Part of a small language model's weights: RMSNorm before and after each block, rotary positions.
Each number is 128 + 32 x the weight over its row's rms, rounded and kept within 0 to 255. Layers, rows and columns count from 0. Numbers have three digits each. The size before them is the row's rms in percent of the matrix's.

# layer 8 attention query, 128x128, rms 0.0776, rows 0-127, columns 96-127
066:077145101144107124097096102099120137082141154137132138102060114100142162127175090157158111164141
062:094122142173112112101139108117144143140130161185168103141074132113162085148181145136095139169113
081:206073190133140139118168150115127161174134072147165134092120126135131168124133210082133166138113
078:195066155113117153156130168143138095090197167052120152166127105082113127094101071090182163132122
074:136125163143149139128154150087081115125101198114102128111094113107123162148185127157169091123117
066:084148117124121137122164115116181072132091174154114149169135236113112141038088128173104133128138
063:149188147183135099153113138181219130167136125122127138089108146064120114087135118129127228148122
067:106150079156100131092155089166175100191070099154093128128131141122108158091128102157132117166119
068:060178114085132107152142118087133097146117122134101116092129111106169125094152107175139142175122
063:081168188186130129120151127158141121109121102084118120138143174116116106104108127185152111148161
069:093161096159102101161071069111144122176112107106120104114151147096105176124184116186156100136121
084:123143140105118148146162145116143142116098067111120058133174173128131103103125185166156132119093
075:141107106125119095134102116168141107121112138188077106126087183125114109152184114164116110093101
069:124125170164115123136100087078141103162143114112113114131138125112183123163073153140093166165121
081:107140158139101101129051094169121133160124151112127137132110139126195132209136073115130135108177
069:108122115125085179062145113139146116142071113142086117128174190104165140103140092127108182103133
087:126086103132150095113113055119143100165175078154140157150121143097140084146140130161110094142112
089:026135145110118146209137171160148199147174216138098140115094131148108097132137096128126155122147
092:168148097131146122135088048148138145163169134147070155117144110134110177073161071116157096159171
081:108100157072191118130100128169165160075113116090113158132155171146157106202049135130157096145120
093:119119158174159047170116200088073154084067110155143092166162124078167151102111112165129146142114
083:112110116181170074146153086068145104126179127106098178123134097113088102142094177117088147069163
091:098140133058134082100135088133091117131070172101105131131109176131162168114172071195146095170133
088:128094166136088064127160102136169078119151100127118121116112160147130142152118077103169101048160
097:109129119069122136214174073094144083156105142138121082123175146161136139153157148144134109141106
091:118149125101113102183086127164092171148139116136196147063103132162153064181110120121158107111178
118:184097086116125161099133124064140179125136093161119136133173098172154122103105118110142158142125
092:101061150095121134199179157159096077089093128119153141122143117093103156191140122064176124130121
094:141130111083088122090074170099077148140099095146137130154095127138104133143143111108115124102116
091:151073132102122102119062100147142111068138118082147071118078112176143138069093128136131105086126
096:117172115154066137108107171149115154142131181150149139085106153102087051099173127166142087179113
087:099125116134128168112063073095067121105094143068134117116111110130126141165167115086107103108106
068:144114095109115110107138126134107105086085137182136128108100094133203129121076171158146130130168
059:113118056157129128132136088095055083054090127164131074096067119099192095102166092123138106135112
063:126159071155145116135077123211134161151112135133136125079098130091094102074134139119090096106092
066:173142070084165126093129141126087174101143133116179171134118121154172075133115091085155129110104
066:111188160152123134128168138091136146103114078117147156094142096128115132081095074191105119097162
066:158120073137182137115143124111129129155140139095142198164106133109113073104072127109195130125097
068:135179136135181123140134150117129110145056100151113090185088159089092189068130119163107075145136
077:179095119070109191172109132070142090110186079130116141119196077150136193136155106121134113103079
062:162095092106131096096069152119126134178123078102162136081131129120212149120110119163066130124113
069:147132105055129135142098157117121127133092109098167150113132108186155153090139142119106104064090
071:132055095162109126127197150142164161083145107117125140167132154165103102138087101076113114102176
061:123131071104093208119121164108125124137113088136134142120178129136112205058165119166128113124155
083:155136087121087133112131176052161105180172058137120158162132186143150189133149130133174177139126
066:068165078141137102082142094120160129131145118116119075119159169091110156138154126162133074167152
069:167131128150148171116089076078123148077156114146164127101103091117126112141084179134129135132152
092:139124125082147179155095073171111183122131122153139082110074154178156167137120112189156130127170
070:147073152159116119132141162090071132075125167102085187132153152095186128199105144131157120107116
105:188112081131125128093165136120149107127128115140154149148198080126126112050090127094101098130140
070:185078149130122171100109137067127119115162152121118162150124118188125161138132171109156140084101
090:168176156081139104140114130153118158135170108149165072099155167140148128079138095046116111098157
096:125101107116130115157107130098108161090163145117123092158085175124192132155128099163183029187135
087:105124100156175090080135093096154123139094101108053114087134128095058132152170096121160110146159
093:098155111126166066085119126102116119074086118129141139132068116116138128085128137109128120113152
082:129162083124111167150174173108155154120180036133120065140144100155132153126132125186102124145138
093:182097136134075142194169137090094146126112179073124153118183142125101150059155131139128120054090
093:086153135113071139137136127169147088117104166153178179116116103078081127121189080158100070152130
097:126142164163154170106121084077147099104121137158142109187114151134053134156168087122172137136171
095:179107159122122092170146159166099118101048103151124132142142132118141088152079119111151139106103
095:147121115120153159093146131156120161182161106124110132079141155127152135176126130120120128125142
087:118139127182097110059098166052153146145210131133173120088144090077152131101124120101130078110146
088:101111144171092154141150148125155147068106092152222083124113129136106159158154152133130154129113
094:141150119122147094131153152101179121084115114163074197131128072143096115090138122111091151114114
046:151162094102129164181115181091146164120135123100073098135106115142179157129143152120165217099134
039:106070146126094119093078168110113117165118133218106194108141185156101122107152146137057047140066
053:144099108092142160145092132108141110105098119144105122102135115104166122104120185104141167111127
045:109125118104143154133146100143083088113108144076121188106131048142116123146154075099170083123119
037:171145131129116167158076093176154151125122108153177186100103112197131148152157157113111073137104
057:129088115126118129156127152109145115143121109214108119108141179163169148127130127141090069082168
049:083175147082136173136129086144103108139116152086175157128097107129111185132147082170168136167113
048:102178116036109174157136100162151105146123133121094111184086148117167153121126103167183157138101
064:117121109160135137119098115064150095135175160151150151075233185135107131132144150184130125131137
058:195128165180163096086163187159125149121114150042136150143117051118094118142128102110139185175097
055:208089187121155094111161175073113204084132132061149136147155050138045119105135149096104177151158
058:134113080139142129129216163101217182115112158084107164150151093138073108135105114090137160164120
058:111092163189112104148133124130123133146151180142114138117184190126135077149126159162106096109102
065:111173135141130150108163178075157069098120169077148154139123106100080100125143115131197198199098
074:159109147140099118165096103161085126128163097145121155084118101156148084171126120091088072111126
077:159148197136099168141125133155112071124160141118117106116111104186116070118151125065104108106070
077:208099145123126139120083127110077146112122104106158170164108107095174099137093126115104157074151
097:073149110107124108144091117145125040129076131099129120082129153143125169134163156145091140157122
118:085123068165122145127131099157151055176160110154136122130102119109108148094144108138115113146118
099:063156141103137123143076121092107085069125162124132139152136167139120149155128109221144134178117
132:179120122119114138159074141146098088124149127055152195099146107132151118133081149131116098096136
142:119138078162133146088100103128127072150106138168168094140110126081106119139076160131139119156122
153:163155133130118124117192131128139109128144088106096131093147080190052124104139141083165109052125
159:146135122122118181118138160134206115196136161166080123114088188103147105136154130191102178149129
180:081060128190098127105111142109154111136134056076104091150037198119080102078171142149095156132125
174:149127085164121121101130153159139140160100107161135177112155085119178172129162176097112139130170
170:107095165214149180108071138101034137088186150149101122119150144136157188102149112108093094093127
178:166130148123149134172125110166122143131196120153110166114070102161115130119087145092125109167132
171:105255096157162072149189099153101113121120096128107126130121134126035122159125104100087119115140
171:138148147131161122092105127195141075116100160166193142188132105147131145100167179136162122141131
176:175136114103157104097133164129133103086079136054122141173090106111085163122139131095131122154114
172:093130155116166105144116158115121134148145097147105163150119105100094125115074065135183120131141
046:124111091119118131135085153088095093113135104161111146098172080122123122111205195140078119116093
054:109129136138121105134161087176155118115118123117159127172122158147131137138114108126166115144167
053:120106135116142122123111145100108088147141134183086146117118097140154142118128148089079119114110
058:108139167174150075117148116133111140103124144080138107132105138105084126147165077135130103187116
067:110151178119150109149168103163150139126118144041167153117109125142080149135130080135180137141139
042:129140167175143089171124132118148135123108129094158128064160109140120121174131106126135066064146
052:117152080065095174129128107141138109151136113188102126158148183133173148092123151154144129124144
074:135111092126137132115092155118105122123128107190140081164144148117162133121099175109032127086141
059:113177140113143148113169109131180124121134122097123114115143149118120095148145073157249139187107
049:092148175114137114138113151114146139126113150071109113121115160098072159085162120179167140165114
077:103144168110150134166140119097165114133132144094100169133165151121093096091157100163164139160119
068:139111150169137106081060144121095128155103082103152107149097123119173164119134132145079148085134
063:071150148131152159103053132132122042141123147087150170102096140111102106138174129206124157121106
068:078113119153128096116152121155110183113096115190125063158129140107155153147119109102105097113126
057:150096199129130190150100161123071064090178186094147159110094107126076072118145128098126165139111
076:130128081119098101182139146209135163132165127134119063076148157173157119136134144098136124143125
085:147128188133138206102118142074125104105158173101141185159120117120077071113129126112132170093084
098:183155044123082088150117146187148190148118087164129089131144146128174136138170130097090167109140
083:153167150121107113083081161128135132099129128108147178144121132129145116144114139124111212094178
160:088157054120095094101119155149201099135102108143143144096159121126138164137130183149097168165150
131:109106081164152190149112148142167093165169139109131196085121095143070127126121180090106154077099
165:095098142146154172158182147105090136093135126156124123121159095154104124125126117174138067167141
163:119104137092087147117160156104111150134171157105149164135168167103113141140145141133091105188110
167:072143066157147146156133101172160126165140086125182164114103131172130151139118216134117164079087
159:141081120120153151148117100127104166124159068146111132101203121085122155181072135131207081146150
176:138083125159086113149149233173137143090161088194151116107121102129096114144152110151086115165123
170:153115119134099111168086112080099153095090115104111138130133157167047095069146070155195098048151
172:135116172166142090076145113116166133130139104111142155133175230061086146145150086112135108142105
167:151102170207125147116097143118139144115136165132128126142122145110074102179118158095176119163118
177:144076105095103171143080091127154106121121093123141106117092085180125133123121109141115139204115
172:103159143139167187153130085082147147129125233112141110122190109128106119109110127152116105080142
161:114089080123171082127215132139101088088058134171128192177180153080114115128114089105120122097102
# layer 8 attention key, 128x128, rms 0.0751, rows 0-127, columns 96-127
055:120143135136160148127125110122083120127123142118161152101169089133114117132151150119149134160204
068:102070133106132155141143116157137176122118129139131111132082158128208145146149156159089166143136
068:161118161122133120095116140078136167150137127142138166105066162087136167147206119116122135150157
083:146077147133107156139100153117145077089136143063165155092114118124164122136102093124115132155104
076:131128139144158100106160148055107140120134111139111110116178115092134172103157109124149168135159
075:183172090085115148122165144093185128169120131145123112163206150060080153117135104128181154126128
057:132163113171066110106165143138158098171115115087083116103079157149129120167139100158083159120210
070:156223120224111113070172134155127165134133119115076108081128147115087104158131118070118145194132
067:170143146143091095139161134113140123111175132121088057135151084065139076107049128132101219179183
071:221145126101099150137115141119142156150150126115123129197163118150088089104140114064133122104170
079:110167089064106071087125087136156190123133122117106147139161111109101125130159108091183096149115
087:120127162117050138089053148100180113106133185067135147147121143124152112160079106134144150138125
086:159184193159121107147163129122068114117073156136121144128128114118095082175158090173081135142118
078:171148127098088166121073127146120148110089174157152102184111083111203106128112128127113160109143
074:097179155182151118137134093149080045168140135109112133066149123074128142180077108147090143162106
088:088104105075053140097122124149134163130096129076103156129152175091175151160117091138131094105166
085:113060056115145120138125069111190137192141070154157122122121162129099164140148124132106127158108
104:106105155146137163144151110174146199182155189100112136086102011170095117135073162117137197122151
085:121123156135147070200076159166133084124093078139077081152127128130108183067103057155087148153117
108:149122098127187122127122081130162145099143122082097130118086096126148142156097169149141130127178
107:099098134146141075106100145103107104120087109160119122126083148089157169111088150164079112145143
095:113166086143140092158109137169126145086149144157141151133177122101109091092153102133135090124144
098:135104121071127127139155099127137106081102108110127138105140084115154140125125103139104131111132
089:140165150118091061049124117120157115132123113113145133091128164129124134097119082144166165077190
108:071097163115065133172118096147134072124105112115138127097136155131118178139123134212143123178103
099:104131121096105129227034151174054131109119126111184144054147163138141124124095143144133122152122
129:127137127153097137132101127047064116057125089156081156165119209113130133159151102126165128195144
096:149136145120143125143155128138159170158136132098168130061151077083081138167127120043144095142139
091:133148114080132127106021169115080121104163154176097109132112129141112127132107099102151140174134
096:122071180132159149119048087140095068065137107109145099165086151161091136073135123125173137122138
102:075160136136050108149094124122167156112149156118134101175099175124091040128157107155128089149109
105:127163072092156147106071121083110123150114091112114159127164118118146125146086140060110161047107
072:174188075106091060111152072151180177124118147111120111127097107098165080127107127110157106131126
059:127149110153135134074167137112092132153134120134078028129159060149130134118126168102099108091126
058:090060140073152132091137142168160136161104114139141140133066158169147147140128217152090011125127
061:148145122077193114170141083089116203113122145147121229076110124102147134124157097166145102087205
059:129134137142124130139150085065043124166137144105098148102150128103126119152111134152092143080166
068:087113123095114140209116092141141160155112133109133157157144143095097146129095181119135135104083
062:196236133158102125100130154158089189125120159155139100119161160097150106136179169116202115127159
079:132108144090080171178111116102129121101134149109109136145122136129120164122140091078115141094107
067:105154095149083126098148122092116199103112130134149129092112129137112143111111104146099162178165
065:114095117120169061167094125126106099133159160130099156097179064113089114146132112086122139091131
081:082088110123145110146135090093144149142123129085132140110088108117088203153136149163140131140147
067:079069067143093128153102182160078109161129110102048149098157138144110219150055129083162110164164
083:115092103086107084129091109130077086134103181069125160129106179087134171096124109144099126150174
083:118133117183064105058134129129095133116122130130148109080171152140194098120069121102146122152160
083:133134191085145116144115107102117163145139155102064146062153126112126128090105138155140113109132
091:149183053119126133121144019149139179126130128124067075118122186143138115125116104158148118165134
088:119053121131151097131146066129090140099143126101140160130114146135173100180157145178097119152078
095:147126080138156108146110149125114137080095194127179162145156116135133124098095141131126132110152
101:152139146097128117127108098084151131111078150100129137176136136161164148068151164117071136087110
090:120130159047172099101085124117109103176191137090114115127157170125146134151083052121140103145145
101:135118135139171115160120140099088168148192137146125071118146151088137143153130081104171022178110
093:144057082169190091117129154116098132137147106099091118094114144084100123136094122129163101121191
093:146096154144143069104104135076116158116130108120105103068120095117108102079129150143110130108128
096:120138157095114120135149141138107123103163047136144135119146121130114185127086111185115087211158
091:128181128111115138180179139107120117092124166107106145124179151096077122092179129164139103113083
092:111057104111050117098153089155194112110095120168177151143113130096093161144194051141058123156146
102:176131115154139147151137093122162167126111143106172084131131088181145057119182128086139131130162
103:117133137150116070148138061149127112095081143157096086109132122078098124168103103090164126202149
098:130139130112149137073117179143136154128166118158110108118143143144147172158158134122121134160150
100:119118137176125105053075122112143109125216111135138119126108110093131133169156110090144083076130
095:105156134154108134142112139108123141102158095166187087160136150119063146153099139174132117139123
098:128185132124142102145117126153163140079096119172068162181141121132118063120166121106092156095117
047:115082157149098077124131105122081099161135112164130099159109145149100155121178121183081075165079
045:146168128101147194187154162111189173154133154063149130118171097106118107155089147083135178109150
045:114132171109135141119118130101107109153129081153096128168122175171142175154148117172130115145120
048:193135056198142146133092152113153109127149130169121121145152164090130086096093154085119216174133
047:111125102140099102148156136143158153146181150078110121120150105078136070160138106134129150139126
056:178124112143175144125123131109130182126108146040165143070189090101115059125083110149118213118166
046:144113107153160091106133166116111081127164092167128074141089110121133130078116184103119083144095
043:155109128158186121092135180128093085150143120149130108108143176143121083113073133116101142110122
055:165141145141167145143124149122145175063093061081111103197078113110131105120118088132130169124073
062:082144164116152080107114068155126109114154135174117101087092099131083152129188150115117044143125
055:085139114153158098116114076180140128136139173172100068110080097092116153104165134091132105130106
067:114150125146167115111116118167136082107119145113132153157155161106070131124140136159091094110104
055:111143219066147125169116166148114137123091087085095135125044124120181206143110136157142088081078
063:149139154118126175150151141165144109130107115132104138089171166151177151118144151184106126129151
067:133153131152113106149148113137102065067087131123079083111120107078146139146110081104131106091090
074:174165137106079104088189066061130126156102117177124194082153152146138130127138113142185117123175
077:123126171098134055159134170126105095092121147098083117125048125099185133128153109110145089104099
105:122121133169133142092088186118153067133126118099160176115130140099106110128084178129144111107167
084:156137128173112110164153094154120167148168105119180148162144145179074141132148100093097141193153
141:140149188064119090112128097112086148117124123133104119145069145123136105090140104115148124115122
106:135132153122147083154135138097103062132100141111134082127095126160167085121217056108150140182063
155:116082069117120098085087150089116112166100120138169106139136105120155127125151155126161130138117
159:119123110073088046110144129145120129129129172137160175084110151160100151110192162024104094092181
157:163127128136158172119144124148143097163084199162052142214116154098168117055119110190064166139157
158:127095108142105171149110121242129113179158107112116098161070126118087100109129161153197183136187
167:177150126098120115125106190150130129133158052122119121136166157176109152146134114188096150114168
164:137166132146140153055129139135088116126192136112082102107104128195156185103111096140100120076086
167:156163105112144122132100179141093160140118140134193163164099164197106140174060114125103167133167
167:153111137134147104148138076183144141136057129179165116106140112152155110074127112190095126100052
168:064089203125158146174111150143168118129137080100110125135072149149105122094126157117145131112125
168:126118123129125108153155130085138122124068139093162123139127084135138139100119128105137139145037
169:146180129154143124111132107131110132126060080110121148106148137162135128120053153131100126136118
036:143154147184149199183133119119133095120116115120168136126134192132146140116114077168183161095152
048:089143100090147079105114129107103175111109176105123122088095088125128110178121141110107085101117
049:205173099162172174146131139093132138138145137055156113134191156134114091117057128113109179075151
048:083098128148075153130117145164137102111158167225118153121100066126135121112155147113136114145140
058:071081138112069107107095121170133116112169141209094096169076108125130139132186161107128064161101
056:094091130092085135133108143134145148106150141130125193172095116100127094190145076134113106176113
054:164143121180169140146113160074140137130124130125185153134162125103141089083082143152109203142128
059:163145115155117129146131123114151120122086151093145169103190145147111068118060097155154157086148
061:101113124083140106139110186160104177137141110105075146166073096164174180104152177149124150128127
052:171105149130183055097127201133118111108149079077147139136150134134147109112112158141107094105128
053:135114166132183110119107199154087132123155085100173106139083136144172146085119178143106089123097
064:171079110167121161098153177087135164118144170115145106081155037127102085115140193088102152146152
056:125106157132170136113161194090087152177147088133167142118164120132081083100064202100095117115128
073:128098175148077168072130086063158086143057141104076179113140134151142128123111114131167122134168
072:119152159143163088142076137086117139108122080108139124138127110084099087102062187111081104077082
084:120162143101125082134136132131107094141102120112023102135088163101180152145185057131145105133104
086:090122158101142144135070180111105118119146084100139133157107132095093117136088178155091116086125
074:105145063160129155098126129086158061204108065130174097137189184122125120145155102148114132125145
122:150094071164097115123129105154134127173182140146216150132146114123100140103154150116097128132090
095:094149084148171154157103157145134139125114131151148088130157131136105105140159118165134131131072
153:130163099111090125145091196103115097120183082091107135102144123066119132121121200129068088094121
144:091125133146104139095082086108098119179174108204242147104134125147090115129166121191152050146127
156:193139070126145117152147138079149128143154102087153123040110129093131147158140182116160098108092
162:152097171111138127130119053205132119091125116119131111128130148092086146131030169123139212105113
163:135129127101217174116105179096136148148163068157059105118144113143165126197063160070147155128212
166:153141127098130142106216160124132129132151128217218124180083093119121119103141195208107135135109
161:152126081120128118214107112118108134098099132114106152152130146180064089057148147129149082100203
160:114138149090129111093115114152186102167116093133129036108095170123139122103132119101150096119146
159:108169081112076123206182145121150117120076100157115112127149120161114146228128154143160119109113
167:130146104079114130057152041129103140143100095102098126162139138198147131137136123080126143197140
173:160104117102143080145187067189137149155122177122132100156144145109109103136180147171101080111076
160:150099161128127137137169105151122094075084109124108173133109183105114134136143153142103102106164
# layer 8 attention value, 128x128, rms 0.08, rows 0-77, columns 96-127
099:093133134078130129121106146130095108116152108118126095162184143133112133117140147102145103150095
098:140117140184120156121146159137125077109109138129148134154128151108143110088159182098191114137090
097:177147133072160131136115140153172158080141152120104123150162145169134137086086127176120133134196
088:129093051155192120098141164133128117100104077174152104175094130125105195158086140152196151095133
093:148172199175185072160140132136175108151156113145124099166100170129095141219092111209152141102078
089:108142109089142127088141082149093143154118095158127091122157087135128100111105126122096166150178
090:115128122145156171128089161144102194101133128132145191153093187119126073108143156149121148112161
106:114103102130199144143179085117187173151137086139115197071086077162110124112068160098136176134089
092:127093134130158129162113102099125095118088110152158110178101116126109061189097135164103147178118
096:073132094082163156146156143153107198184081142093096185111058116090115087158130105136136163155103
097:142117072150176112133131082114213134152156119160108078123082160112155118166191101127139114106156
089:125154132095118134104089093144127107127176174147124149109137088121141089141116098116175203133131
097:113158167187086112117165080090112125105123121112118101165145152096137127175145125150095142073185
096:114119126165145137100146119131108225113142132099161082106129099129175115147133101104134139101136
093:137123129089091094144087120138121141145131176146177113150162157144136193154110160100128127074095
102:035104139122163100129161117129133195164124124082078103120095078101126124177151091118161136085108
093:128122139106131137055110143154116125116106088087122124127203150174140088134079107102127142084130
092:197152097158148129100087085101056103097119189089129165151130171148134137115058117096186177105083
089:106172153059118118098113124110157089104127125186152136049046128084107118105199114163159168059079
093:137150146113105163114140169109099177158117106105119107144146141080109101116115120131138083155071
106:113082113127175165144127079152150117118119150088138163097125120149159123187089139106121127063106
092:123130152106179115155094109123148170152120096144192169167169089082119122123153092134126125134153
085:117140151158147094099147125170164142138177109104094147109152086132139119074109168153068106116158
092:090162167119124131116083152109098131176110122167106104177111112135126134129159120082117181095139
095:141140160056068201164105174143128208084139110098163124097128144118091122118154153132143126150148
099:128117148148156079123144103157148148244148145153111155074114119112165068142110149070165138084138
088:146127106146155116084103156134120163158148177159150154091134103104134097167197135092123090141153
090:138150097097119136144145115132123097135097131159191119108165112150163138107146136157161090133196
094:114169101172108094201119164137131129060118098191134132154180163113169191121151061139140145110150
091:122125144133122164147118117110161102090100143144161142165147139130154103112150107160102105132153
097:145156161104112165102141215101102113138097186158076085105150155083139213137142090126110129124181
092:134145155108143167090117189101071111106129113177116068134150104123133148129076191108127098115132
094:176137096105150143121101110136164114120158141126121154087054142114070186163110110136161139162073
086:128096144062146179191080105154164090154061117089147096101130137091110128132088097143156152118093
094:114157135114092073160190103140041121089151159117105152104145199117155157096098110104193188128158
099:130132158169098067070129178122093120131146110101074089153155152138109162081093174156159096142122
092:076137136065171091142105119085115106156132125125108082170176108170115152189131165148150173103105
093:133099152174107085109112102093105079105114089127116133123066132160101184100165155125097152111136
096:152092094102186065098108124130233157138121178179103144080098088129133133074127110141094118059144
093:049130150141113151160154119118124087168123100139120195135141123146102208165177181145157076110120
117:151116105126071162111143149105059107081124153163156118148198187128124155135128145135121181158106
087:158155123171168126139139162141129142150099107119129084073207107096118141088134126154133160085173
091:141124101125092134130131104129162141093146077079122131123179087084108116117123056082100165136117
089:114092115107141131115163079149148067142172152076158152135128092138152163145112116189065120098107
101:160114141092079157104110127137082149068091117097122105188122199123164098087107141119096131127105
091:115079128125184151132145121095136076120102145174099151088138108144127136058102131128127187084142
092:137161129116096179126147122124129122113111115130137122194120141137146140107178060124161087110119
102:115126145154127131103097179137093109065107127106156139123144138105117091121184117140163133084132
119:149161133135071132163094141119131151079081098139140145152145094134162102116147112111102157116082
094:142144143086155117138139137175110155057095093046134111100122087140135175139123121134138079135166
092:066132139155115071166121150172142110106109129107170062119148119130142167125126117129129080148152
093:073115157082128153180127130149169079068109084158130188118137137093144166122081170175183174116204
097:122061153089183097107149111078101136143142058120137183138137104151124170116125104181082087116053
095:128091181136117138102111166180137129159157113130130102121199187159144130131139148159172104125102
086:177116153159103143108147130140166171147094113066178149135150157140124178132143156125121094130144
089:096130139124073121088127192098134126099085125148164151123141131119123151104156124157199128158130
100:114139151123139119114122134161042103127131134120130094138105104155113080113129162127121129179173
093:139164121099120170131085155136078127080175108112151159183073149159175163127166132162185142179119
091:064075105111040130141076063101155121159132128117115169104077128140170128144137058122146093169156
113:156138126133068106141144175144099127104100158136103146133144136121140121119097142135177130141144
090:118133174131129059111155133106148117139114111145092115165110132155066133116131149142135110147114
095:079087114107117090126126154084172111122192140113159064085102102141095107101114099106101122143117
092:150101104130133188110147138121108067090112084134071156159170116155082081164148160157139136107113
092:138104134094157103096131072125124091106128133105110092116150155129100142129188132134103140142087
104:149113194154147113132111112126136099198164123147122090178123092211157171153159158101140135132110
106:150112142151074210157081172184175110058083159146144175128183174123143136153116141149142088141154
107:155126109125131073107114174158142123140133108163143153134108090133160124120099139118139079093095
108:121117117164078179157143121121110141156123163135160091113120202211132128179109167132112170136102
103:134091103122094114120158111148090143176125134125067153109154139106161131118103131179138168126187
106:110101161126143102120134160155125074147139154083131172122099164157170151148184109108152090144131
110:136139110117119120126157116129083181128104114206098157133034158093117148167130129133139164119129
109:101126165202164114177161114095188130155140137094108100187100165118135203188076089143138135087133
098:099131124092129068159095124126149048151140102119113125182127055127111103166105119118135182125112
101:111109191060164113122144144089117099114175129107115098132126144139104151116157161140120137097133
109:109188113081122157103130167135145150073122108127121065120087090094134168101192114123128116163173
112:094148151110078147176098062112120111146127091108143140127107141125149168141140113088144167127141
104:141040154154120099072124137079098099161087123149155124102140110078132107116108138102126107135132
105:120159134120105086118121123116182147105088156125117134061146112104111122100107101146092162133064
# layer 8 attention output (transposed), 128x128, rms 0.25, rows 0-76, columns 96-127
093:180127129145114126128113111119132123115109120115127128070095139112096101137119162123112118138158
095:117139081057130116107094143137122128212178151146097137134153121173139156182112073119077196107169
095:098122144177130092140126125076117058122126093140164108092095126099131104180157144100142121134065
081:135153202146087087133118084118148111148137195087076168086134146094168050094126145097081093119137
087:098163087121127156109129116112078136110139180108160151120138109135125080048182090045101098129178
102:147143121149131106150116153100183127120194176112113161099128154118127154121180123150135071095074
089:092107122124090129144142076140123085151078147134160096105134072148145157118140102129117093133102
098:143141127153111144174112139160080078212178148147152091174153135110167140157162069196089118134140
090:093176086111092139067096159126135132128188117108105142070125123144110182107132104098131146056128
093:182120194146147126079107161086137088080183132163112069158142115178158149115122100105149099105179
099:148184165118070138125137161110102118148128123126124183114138066114117147130073112142135144125086
087:111064112130131133168152179114127116131072110101131132112097144109147145123100188070093050123142
092:135138119110154149103116184160160121182156130140156139135066101144118161114125137133133157194125
091:135114117107160137198095108151143103165147145154121138139126108109061114148159143143113093153105
097:140129098158161154100148173119135085136083082131130158108108121163155072075149102147118119195155
106:180179127132135142188157130131140114154150116173191125136128134140111117109105178133123121150158
096:150089101141147138186098130102116117102139164171147097109081087074126144103143222166116102149094
093:103118109087111154131127160168151134160166077180145105082112103123146092166179162173124080149172
085:131098101140137137079118149109113135161137125062118102171172134140169142175067144063098101180155
091:082108109183113116183101125159145115068129142169112116118153142112119163143129133152154192125165
098:125144127137134097150174125097154155181123128121130097146124109092141161096171114117123137190123
086:128120099131077139067196101175138088112126161139083089122101141124141126144143141103141161116160
090:120124092110082153133060126089111086135073124144148094168102139114151116152128099102170170155139
089:167063118147125106147150121187148097071125157125148157120141141107080107102076163210147103153137
092:146188137181201119078200110114120061146091106153034130159121123105159154125071077162088125108144
091:136103128140088170143163103134129146078125129121137111174140109123107160126163075173107119204109
105:136090108134090107192236081130156156161121083115133116107138108123150121116110107119153157136067
096:090115113163147118107099164159135154126181112115058123130104172137126100164101080085111171085065
085:126108141094146172033111135106114128115144143059113125140098093116075089101100168124130121135111
094:107143152128120123109113193111091113113156109114084128088127128117139143133137160112138116093112
091:089124081136116104125106092145143134126099088094171162144146149170117055107086194108123112131128
100:147105105122131101156160124158142142154101152123172194116140157140125111132159119143092140128118
091:064144146146136111114147141124099144129138109161157103110172106137146086113133164098094086102183
095:107142131159104112056155159139107145075251144138119152157085136137113181132135154173109155112148
090:149099133135124159036037145128196106138093088132151076152113092158125102125146168154071079122119
090:139146111107113150209121094113128166086089133164184143137144128115085125090138101095075171108138
086:167158158150112143099145176165147140080128104131158193080080162112140143101099107091107065120164
094:111147082108161175208151144114171162128173157110092114092119125093168089151087101131178078119119
092:115211113147136188118171126124068108141140091107149127153145117148133136217132127085144149148120
090:189140128121107111088078124138084174079150111128138087126145148147134071102121055135088135144161
114:104108134102169075107047145135159131095058118138135122147087122136106077097135148141148075088148
086:111149135108093175083087130108109117133115159172108165150101159164133120168086189107092129156094
093:107086125141120120153151125126106113114075197150141142161115166181182151106119169173116123123109
097:126132070177149130176107135107117191130105091177162096112105096127111096163143128037191125139187
100:050115133165184129185115160092133076130127130124146129047135068136112146138164130156138107132164
097:114142127142096110115076140117099183148184118096152128121124144115190125207151126141116091145106
090:116166118158129095094114129135133127180132105126104137067110124127123137148130243142099188133137
086:168130135091103132144097095111150130145086131140114148130129136175099158117081109105091129197156
114:143145097133183134069093151085128108121133146132150133084149152102089131115093157147125078120136
088:099107136180140171128104168098146106216191130162143162133147105137101123127082177167090163101114
092:186121165113171135080177070079123165183183171129133143121112129124136114097150174160105163115085
083:110144095155128088087088103137089156183178135122103107144113138165097104114169051082084086178076
090:104141129178076149163086128187129119134091196144126076150141170091138099133145125075166179162197
094:111165105125131128108134145037088122066083131149137165122109097109148119091112094118104167134120
090:088147092095123099116070151084095099100102112166124097063179134144125086111118100142120140113126
082:131148094120095119149100082135124166107185117107113111129143114114115121161091127126099142150171
099:142148119135144197180094134144180139074128115153125133172135158113081140145086108128151125122088
093:100104122157132098102136095156138123154051141135126095032144137080022082105103136089130124114104
103:161218136148196120134172155131112155119185122110121081132116172123121142132136117116096139102139
104:098175101100192092074106127103129162125113118105178125143112129128093150128134183113077087139132
089:099129125105126184126110150081095094088187095105131121071124149065148113135133137104160112118180
091:164143151161106144166135101162098153160056145103074200156126105150129160158134110086151167125135
094:122119166158127098121154109130115167168140173106184103078090136114204143118147047074138126133166
095:112177105166090137125162130135131176156135141130148129139075121144125145138059094149195111105170
107:111121173126134110135090083123111111148130119115106031233133084161150189133129174115114168143133
106:189084142138121173121056182158134122120186178122164170119167139113155147140109101120155096155144
108:150155083092206082118121187154147160163106121143118134153088084099173112130069125099152076092145
109:135152134181091193132151105162097113161077178173134133126172193104175115130129119182113181152121
102:147098116142098124138158116180075077132109145151110161126139165113104137130103156178103159134168
114:097163179171127125113114186175156074183137169130118117100123190156190139128137108131115135159124
107:170132133127081132127123144078107124102135075160117138153065103117116142186093083150122203131137
110:123101134187155108123171110132181141128128134100114104186085150099135201150121059155125154104106
097:118139168147095108105149147141140113127135106164135116136141045148166106203097152161128158101138
098:094146130058168143153137137104113136117139133132123112108123145135116142127120146161118167114112
113:100153085088115217082100131117149132083113135153162110121131108066136150094196100133138112141181
114:141137186160099151159178091059107100172203114108165104129100104103194163128175113099149154124167
107:120074148132138143140098132092131060120104132162129154089136105126083100137119129102162120094077